python train.py --n_layer=25 --n_kv_head=1 --attn_scale=0.125 --init="trunc" --init_std_o=0.0478 --init_std_up=0.0551 --seq_len=512 --doc_mask=true --train_tokens=214400000
Each number is 128 + 24 x the weight over its row's rms, rounded and kept within 0 to 255. Layers, rows and columns count from 0. The size above them is the row's rms in percent of the matrix's.

# layer 13 attention query, 128x160, rms 0.0384, rows 20-26,84-90, columns 0-159
size [108 112  83  98  95  90  91 100  95  97 102 104  92 117]
[[119 186 149  95 159 117 135 137 126 117 161 120 137 131 165 113 160 137  92 143 131  88 138 141 129 164 151 102 142  98 162 106 138 110 114 110 178 113 134 119 123 133 120 143 155 124 137 101 116 153 156 123 144 122  93 113 103 158 157 116  84 119 104 144 149 119 130  82 122  75 111 146 114 120  91 128 105 110 173 168 127 138 128 129 135 152 128 107 160 109 146 101 161 100 164 121 131 123 142 156  96 116 136 161 118  94 166 113  86 188 144 148 173 101 129 146 160 120 128 169 101 113 144 112 144 131  85 162 133 152  99 138 133 119 141 135 102 114 125 185 128 147 129 168 160 100 112 127 150 110 179 139 122 129  98 137  99 159 114 141]
 [ 82 144 117 143 148 160 172 167 128 177 143 107 150 104 130 152 145 130 124 105 110 118 123 138 131 141 137 107 136  91 116 106 132 116  72 162 130 151 154 141 117 141 157 115 141  86 121 127 138  88 164 136 116 123 152 141  79 189 158  98 102 108 148 119 111 153 143 110 143 148 179 162 100 112 125 112 143 113 138 103 107 142 127 138 131 103 160 126 137 154 160 102 126 149 111  80 121  72 120 105 113 110 158 120 127 131 131 178 137 149 117 109 143 150  91 160 108 166 150 105 174  98 122 136 142 105 110 138 134 119 112 150 124  58 125 116 114 115 123 120 134 137 114 157 135  95  85 157 104 135 108  81 146 131  97 120 105 150 156 117]
 [142 111 133 118 109 148 112 141 154 120  99 154 159 142 123 143 115 135  98  51 147  95  45  82 165  95 150 126 103  93 105 142 146 129 126 141 124 119 136 116 148 108 151 125 133 143 115 125 144 125 149 148 133 137 149 109 143 143 127 120 128 138 156 128  89 120 131 116 124 126 128 111 150 158 109  50 150 132 112  94 164 137 109 168 109 142 132 114 152 135 147 155 130 158 187 116 150 147 124 108 103 133 161 125 147 145  95 111 146 111 121 132 123 105  91 110 150 102 151  85 133 116 114 161 144 133 145 128 156 101 105 116 108  85 147 124 112  88 145 104  96 168 107 189  89  69 137  92 128 147 148 110 120 134 129 133 118 127 128 121]
 [103 158 146 109 145 146 102 112 136 142 110 164 126  99  98  80 137 114 130 124 112 150 110 154 141 130 146 115 175 134 142 152 148 105 108 135 141  92 106 169 113 130 151 155 142  99 151 133 137 159 141 141 174 104 113 110 169 185 126  97 121 144 147 159 116 117 123 152  99 163 132 155  95 144 167 125 131 136 132 134 132 133 137 143 127 146 113 148 125 142 122 124  49  80 110 124 107 135 118 107 125 142 161 109 129  97 130 148 106 114  84 150 148  96 154 138 164  87 124 123  81 154 157 121 148 167 109 108 129 148  99 143 150 128 145 163 123  91 149 137 131 118 117  75 115  93 163 124 107  78 115 120 106 170  87 143  88 111 132 144]
 [151 127 132 143 112 117  93 109 124 107 105 109 114  98 127 165 130 113 140 132 171 157 118 126 104 138 106 125 131 131 137 143 110 155 151  95 153 137  89 107 135 166 139 168 119  71 189 116 155 119 139 118 124 153 166 167 111 139 121 126 116 158 111 119 107 116 101 152 100 134 124 155 186 127 183 151 115 135 108 140 159 144 148 139 193 148 132 160  80 144 175 167  89 113 105 116 125 131 128 149 123 116 106 137 118 114 125 120  93 146 146 134 107 108 120 116 170  96 141 106 151 153 108 153 126 120  80 140 152 112 103 148 105 112 125 150 153 141 146 100 120 119 141 119  91  79 126 143 139 123  77 161 101 165 141 153 173 135 149 141]
 [121 131 163 118 101 138 126  96 131 114 104 125 154 113 121  97 119 133  95 132 109 138 149 138 173 138 151 109 109  70 149 123 117 140 115 109 112 128 139  74  84 133 138 104 133 136 113 104 110 138 152 134 116 103 140 144 144 158 163 119 153 123 148 159 165 113 166 122 112 139 145 148 172 137 146 120 153 127 149 120 165 124 185 170 164 149 122 151 144 105 121 108 156  85 119 114 137 163 144 147 146 132 128 110 134 114 106 105 119 135  74  82 123 144 164 118 152 132 139 163  73 112 106 103 114 154 126 103 123  82 120 119 113 187 116 138 122 161 114 138 131 103 113 145 139 171 104  93 124 131 137 147 153 146  64 143 188 122 124  92]
 [110 145 124  51 148 123  56 120 118 102 125 119 134 137 110 153  92 149 113 151 136 102 178 121 154 139 108 116 115 104 119 128  94 164 134 174  85 162 143 116 195 152 153 172 142 119  94 115 132 136 111 127 161 101 146 118  80 112 109 127 104 104 119 143 128 129 148 126 152 167 124 110 107 116 139 126 149 140 116 159 142 179 130  81 150 109 118  95 143 117 138 120 143 142 129 124 138  97 172 112 167 158 138 111 107 120 162 131 138 139 121 120 160 121 128 155 106 108 103 141 101 114 112 145  88 128 127 121 188  87 161 129 113 129 110 104 149 104  87 121 143 161 141 123 170 149  93 139 129 132 102 131 126 153 121 138 106 120 123 148]
 [166 145 114 122 133 107 147 126 145 151 119 138 145 125 121 123 141 144 106  94  87 143 109 166 149 146 141 111 121 150 114 114 141 165 129 124 145  86 107 183 104  89 131 163  98 123 149 130 120 145 128 139 173  96 113 145 103 150 105 153  55 165  93 147 164 121 174 111 174  97 111 132 111 125 115 135 139  90 141 109 131 128 138 133 136 142 113 119 150  92 139 126 128  87  82 133 117 118  93  99 138  56 140 138 127  95 185 138 140 134 109 142 131 106 125 145 135 181 132 137 113 105 130 151 111  93 121 131  89 147 108 113 138 128 111 154 142 130 104 196 165 114 139 147  91 134 134 106 163 107 134 156 161 120 122 133 150 118 116 148]
 [132  95 108 110 131 133 126 116 118 146  88 155 128  95 101 173 132  98 138 115 108 131 118 149 139 125 114 156 131 161 110 152 121 146 103 123 121 145 169 146 120 121 148 100 133 158  72  98 138  83 125 139 146 110 136 141 135 162 146 103 177 136 151 138 132 113 117 114 102 155 193 163 140 110 124  92 141 113 155 178 106  90 138 142 147 126 120 152 125  68 127 138  73 117 127 126 119 125 118 119 121 102 112  89 114 146 125 115  99 126  70 160 167 121 102 141 139 170 113 134 146 104 130 104 119  76 109  90 133 105 131 144 146 112 160 143 128 115 123  95 116 201 138 133 144 123 117 133  91 106  92 115 113 130 153 180 115 104 146 125]
 [196 127 127 128  64 138 115 176 119 130 105 157 127 104  93 127 122 141 105  88 116 142 114 131 129 107 155 126  97 119 132 113 144 164 122 165 125 119 107 133 125  87 137 117 155 130 124 122 136 174 111 121 124 139 142 124 142  90 131 149 139 141 141 111 117 120 136 126 151 157 104  71 104 146 143 103 150  81 113 151 140 135 142  97 162 154 160 108 143  88 123 156 156 169 129 155 107 133 134  97 130 152 163 107 162 126 100  97 149 135 163 126 126  86  81 143  69 136 126 125 143 126 138 147 147 133 106 108 126 133 113  80 154 112 149 133 137  94 138 141 102 175 133 172 117  94 104  66 118 133 161 114 145 133 129 143 122 137  75 142]
 [106 161 147 140 147 150 120  89 154 129 165 142 107 127  86  84 163 108 124 117 135 157 121 119 120 133 145  94 116  94 157 151 141 147 121 127 128 115  91 131 155  97 188 171 121 127 142 124  59  93 110 140 128 103 124 123 154 110 118 114 129 125 118 160 111 143 150 137 169 114 148 145 127 170 157 137 137 110 121 148 135 124 109 135 117 111 137 102  79 128 132 123  57 110  90 145 113 122 125  96  75 130 124 108 157 136 148 110 105 110 121 105 159 116 146 150 167 115 125 128  57 156 117  90 128 158 150 121 151 130 103 134 131 119 129 101 118 142 161  99 140 111 126  97 121  75 139 141 157 156  84 128 124 135 108 155  90 103 159 147]
 [155 136  86 138 114 120 108 165 131  86 136 145 118  96 116 117 141 133 118 155 139 131 121  81  93 129 119 156 110 127 159 113 124 109 117  96 160 164 103 125  90 136 110 166 135 121 130  83 145 157 144 163 161 112 136 141 114 120 123 103  86 132  74 143  99 128 124 162  90  93 137 112 157 141 182 129  93 135 158 148 122 151 123 148 112 120 139 140  97 131 140 110  73 142 150  86 115 138 111 119  97 133  87 140 120 117 122  81 146 115 138 163 143 144 144 102 128 119 135 166 146 116 102 108 134 119 122 102 121  85 115 101 127 139 126 151 102 155 150 120 176 145 169 132  99 108 173 179 122 151 111 161 111 139 140 165 185 139 145 157]
 [145 135 100 136 111 146 130  92 146 144 115 146 111 101  98 130 121 131 138 127 157 157 151 132 161 170 142 154 131  99 146 116 121 118 187 111 110 183 133  97 124 161 121 104 120 132 135 155 129 119 126 130 108 130 157 141 191 118 150 115 132 157 154 130 120 165  82 143 151 146 146 138 141 142 173 159 137 108 130 144 121 122 113 129  95 128 132 117 134  87 144  80 127 123  88 131 113 150 197 144 145 142 112 127 130  37 136 141 127 113 117  81 123 126 129 132  98 117  99 101 126 102 131 141 166 182 102 133 114 140 148 120 136 141 125 134 155 161 135 109 133  91 124 173 124 143 151 100 111 156 118 118 100 172  92 162 113 111 126  81]
 [116 118  78 136 126 133 111 129  68 161  92 142  72 107 122 109 116 150 116 135 184 114 171 152 152 125 130 101 141 117 145 125 147 110 169 153  97 104 121 135 169 109 166 152 113 140 148  85 142 120 146 104 131  95 123 106 143 157 139 134  92  86 149 146 134 117 132 109 168 131 105 128 128 122 124 162 140 100 122 129 136 166 170  85 154 105  90  76 123 144 141  93 121 114 103 118 129 130 141 134 204 169 144 107 131 104 107 139 145 164 144  96 164 143 175 131  92 114 131 154 151 115 104 132 121 149 131 151 125  95 131 145 128 130 113 128 171 143 118 120 162 125 140 112 129 126 107 136 153 114 113 118 128 134 109 137 120 113 190  96]]
# layer 13 attention key, 64x160, rms 0.038, rows 20-25, columns 0-159
size [ 99 105 111 108 102  94]
[[156 164 115  94 158 122 163  95 145  78 135 172 153 108 123 142  94 155 104 116 133  86 143 153 173 158 118 130 135 118 172 116 119  60 109 148 141  91 106  85 151 130 137 142 105 134 146 133 167 159  96 159 140 148  79  94 140 121 143 140  79 137 175 133 134  81 135 115 142 128  84 176 145 140 117 133 145 125 102 131 110 168 123 119 129 140 131 114 133  97  97 120 133 140 141 123 143 165 126 129 109 130 129 124 117 142 131 142 123 120 171 136 156 114 144 137 144 155  97 157 104 101 153 148 132 105 125 132 138 147 113 139 113 107 144 111 145 107 106 161 144 110 128 160  94 133 153 148 144  80 155 144  91  64 113 148 126 128 106 157]
 [175  95 159  84 144 168 150 157 127 151 120  97 116 159 177 117 138 123 132 142 118 103 137 150 135 105 148 125 110 125 126 113 141 139 118 151 152 122 142 133  97 158 136 116  90 148  88 176 102 119 151  91 114 182 170 109 160 121 128 105 103 121 151 148 139 144 140 153 116 123 127 152 127 117 125 154 191 158 142 157 147 139  97 164  95 130 134 147 169 167 151 200 132 131 144  95 139  77 136 116  99 110 173 118 123 140  92 127 142 143 128 132 115 169 111 125 140 140  84 147 160 125 131 163 108 102 111 105 129 106 149  92 109  80 128 141 159 136  95 128 123 170 131 139 136 137 133  94 104 144 134 128 119 130 125  90 122 105 116 129]
 [158 134 132 140 131 166 129 180 155 146 146 144 182  81 109 163 147 137  96  92 125 106 107 132  95 126 159 128 113 120 141 130 162 117 164 184 112 115 134 114 113  99 118  85 142 120 142 139 156 100 100 130 109 106 165 142 129 146 111 106 106 131 133 127 134 107 164 108 117 175 143 106 128 136 131 110 143  90 133 174 140 151 110 147 124 137 133 118 106 128  94 133 152 143 115 162 106 130  95 131  96 146 113 131 152 139 124 151 140  65 135 132 155 103  46 127 144  97 111 145 112 128 169 158 127 126  96 100 136 102 122  94 140 108 144 133 140 126 137 129 102 126 134 179 109  99 131  87 105 160 170 104 100 126 172 148  84 124 128 132]
 [ 33 135 156  81 139 157 137 120 141 125 150 105 126 104  90 112 148 164  80 123 108 121 114 119 134 141 156 112 112  88 148 134 165 130 103 123 136 114 135 108 160 133 155 179 130 136 156 129 118  85 177 197  94 153 115 108 107 108 130 150 150 113 135 126  91 180 119 166 129 103 102 140 107 159 140 120 129 101 162 100 154 162 133 123 126 152 137 133 129 151 139 118 102 117 117 124 135 174 147 120  98 156 131 138 137 108 110 126 140 148 164 120 137 113 148 139 149 108  96 115 115 170 134 129 139 137 146 132 124 155 108 172 156 120 105 105 120 121 168 112 149 153 114  98 125 104 182  93 146 125 128 131 139 148 140 151  87 133 124 106]
 [ 90  91 110 120 119 118 111 137 123 111 121 105 112 120 102 137 115 121 173 135 157 123 124 152 132 141  93 130  99 170 128 103  75 150 117 135 122 130 116 108 109 124 126 162 116 136 159 122 143 127 152 171 157 114 128 159 107  95 143 112 155 156  92 152 130  91 112 170 102 106 107 156 130 129 176 157 129 154 100 104 114 103 103 124 139 130  78 148  90 176 111 117  91 109 110 106 148 132 114 134 123 152 102 112 105 127 111 123 120 104 163 168 151 176 132 128 168 138 129 149 138 119 120  90 159 144 155 116 144 135 148 154 155  95 159 138 119 176 127 108 146 143 154 132  58 110 135 160  98 160  99 140 129 172 141 161 173 154 114 134]
 [164 102 130 102 108 108 136 126 138 108 125  76 150 111 104 122 110 140 109 122 110 141  96 120  94 133 143 148 141  83 149 107 157 131 181 124  99 176 130  69 111 118 107  68 130 136 143 129 132 156 110 153  93 104 142 138 159  99 168 115 113  98 137 150 117 110 169 165 102 104 144 176 158 137 139 126 130 111 114 148 149 127 153 107 150 119 142 108 143  64 155 130 143 100  90 115 119 170 166 124 135 166 113 118 158 102 115 137  93 134 118 142 125 140 137 121 128 124 107 143  93 107 164 117 145 159 107 123 113 121 127 124 157 123 117 165 103 157 112 151 126  93  85 166 155 155 151 118 154 158 149 125 115 160  91 176 150 115 119 123]]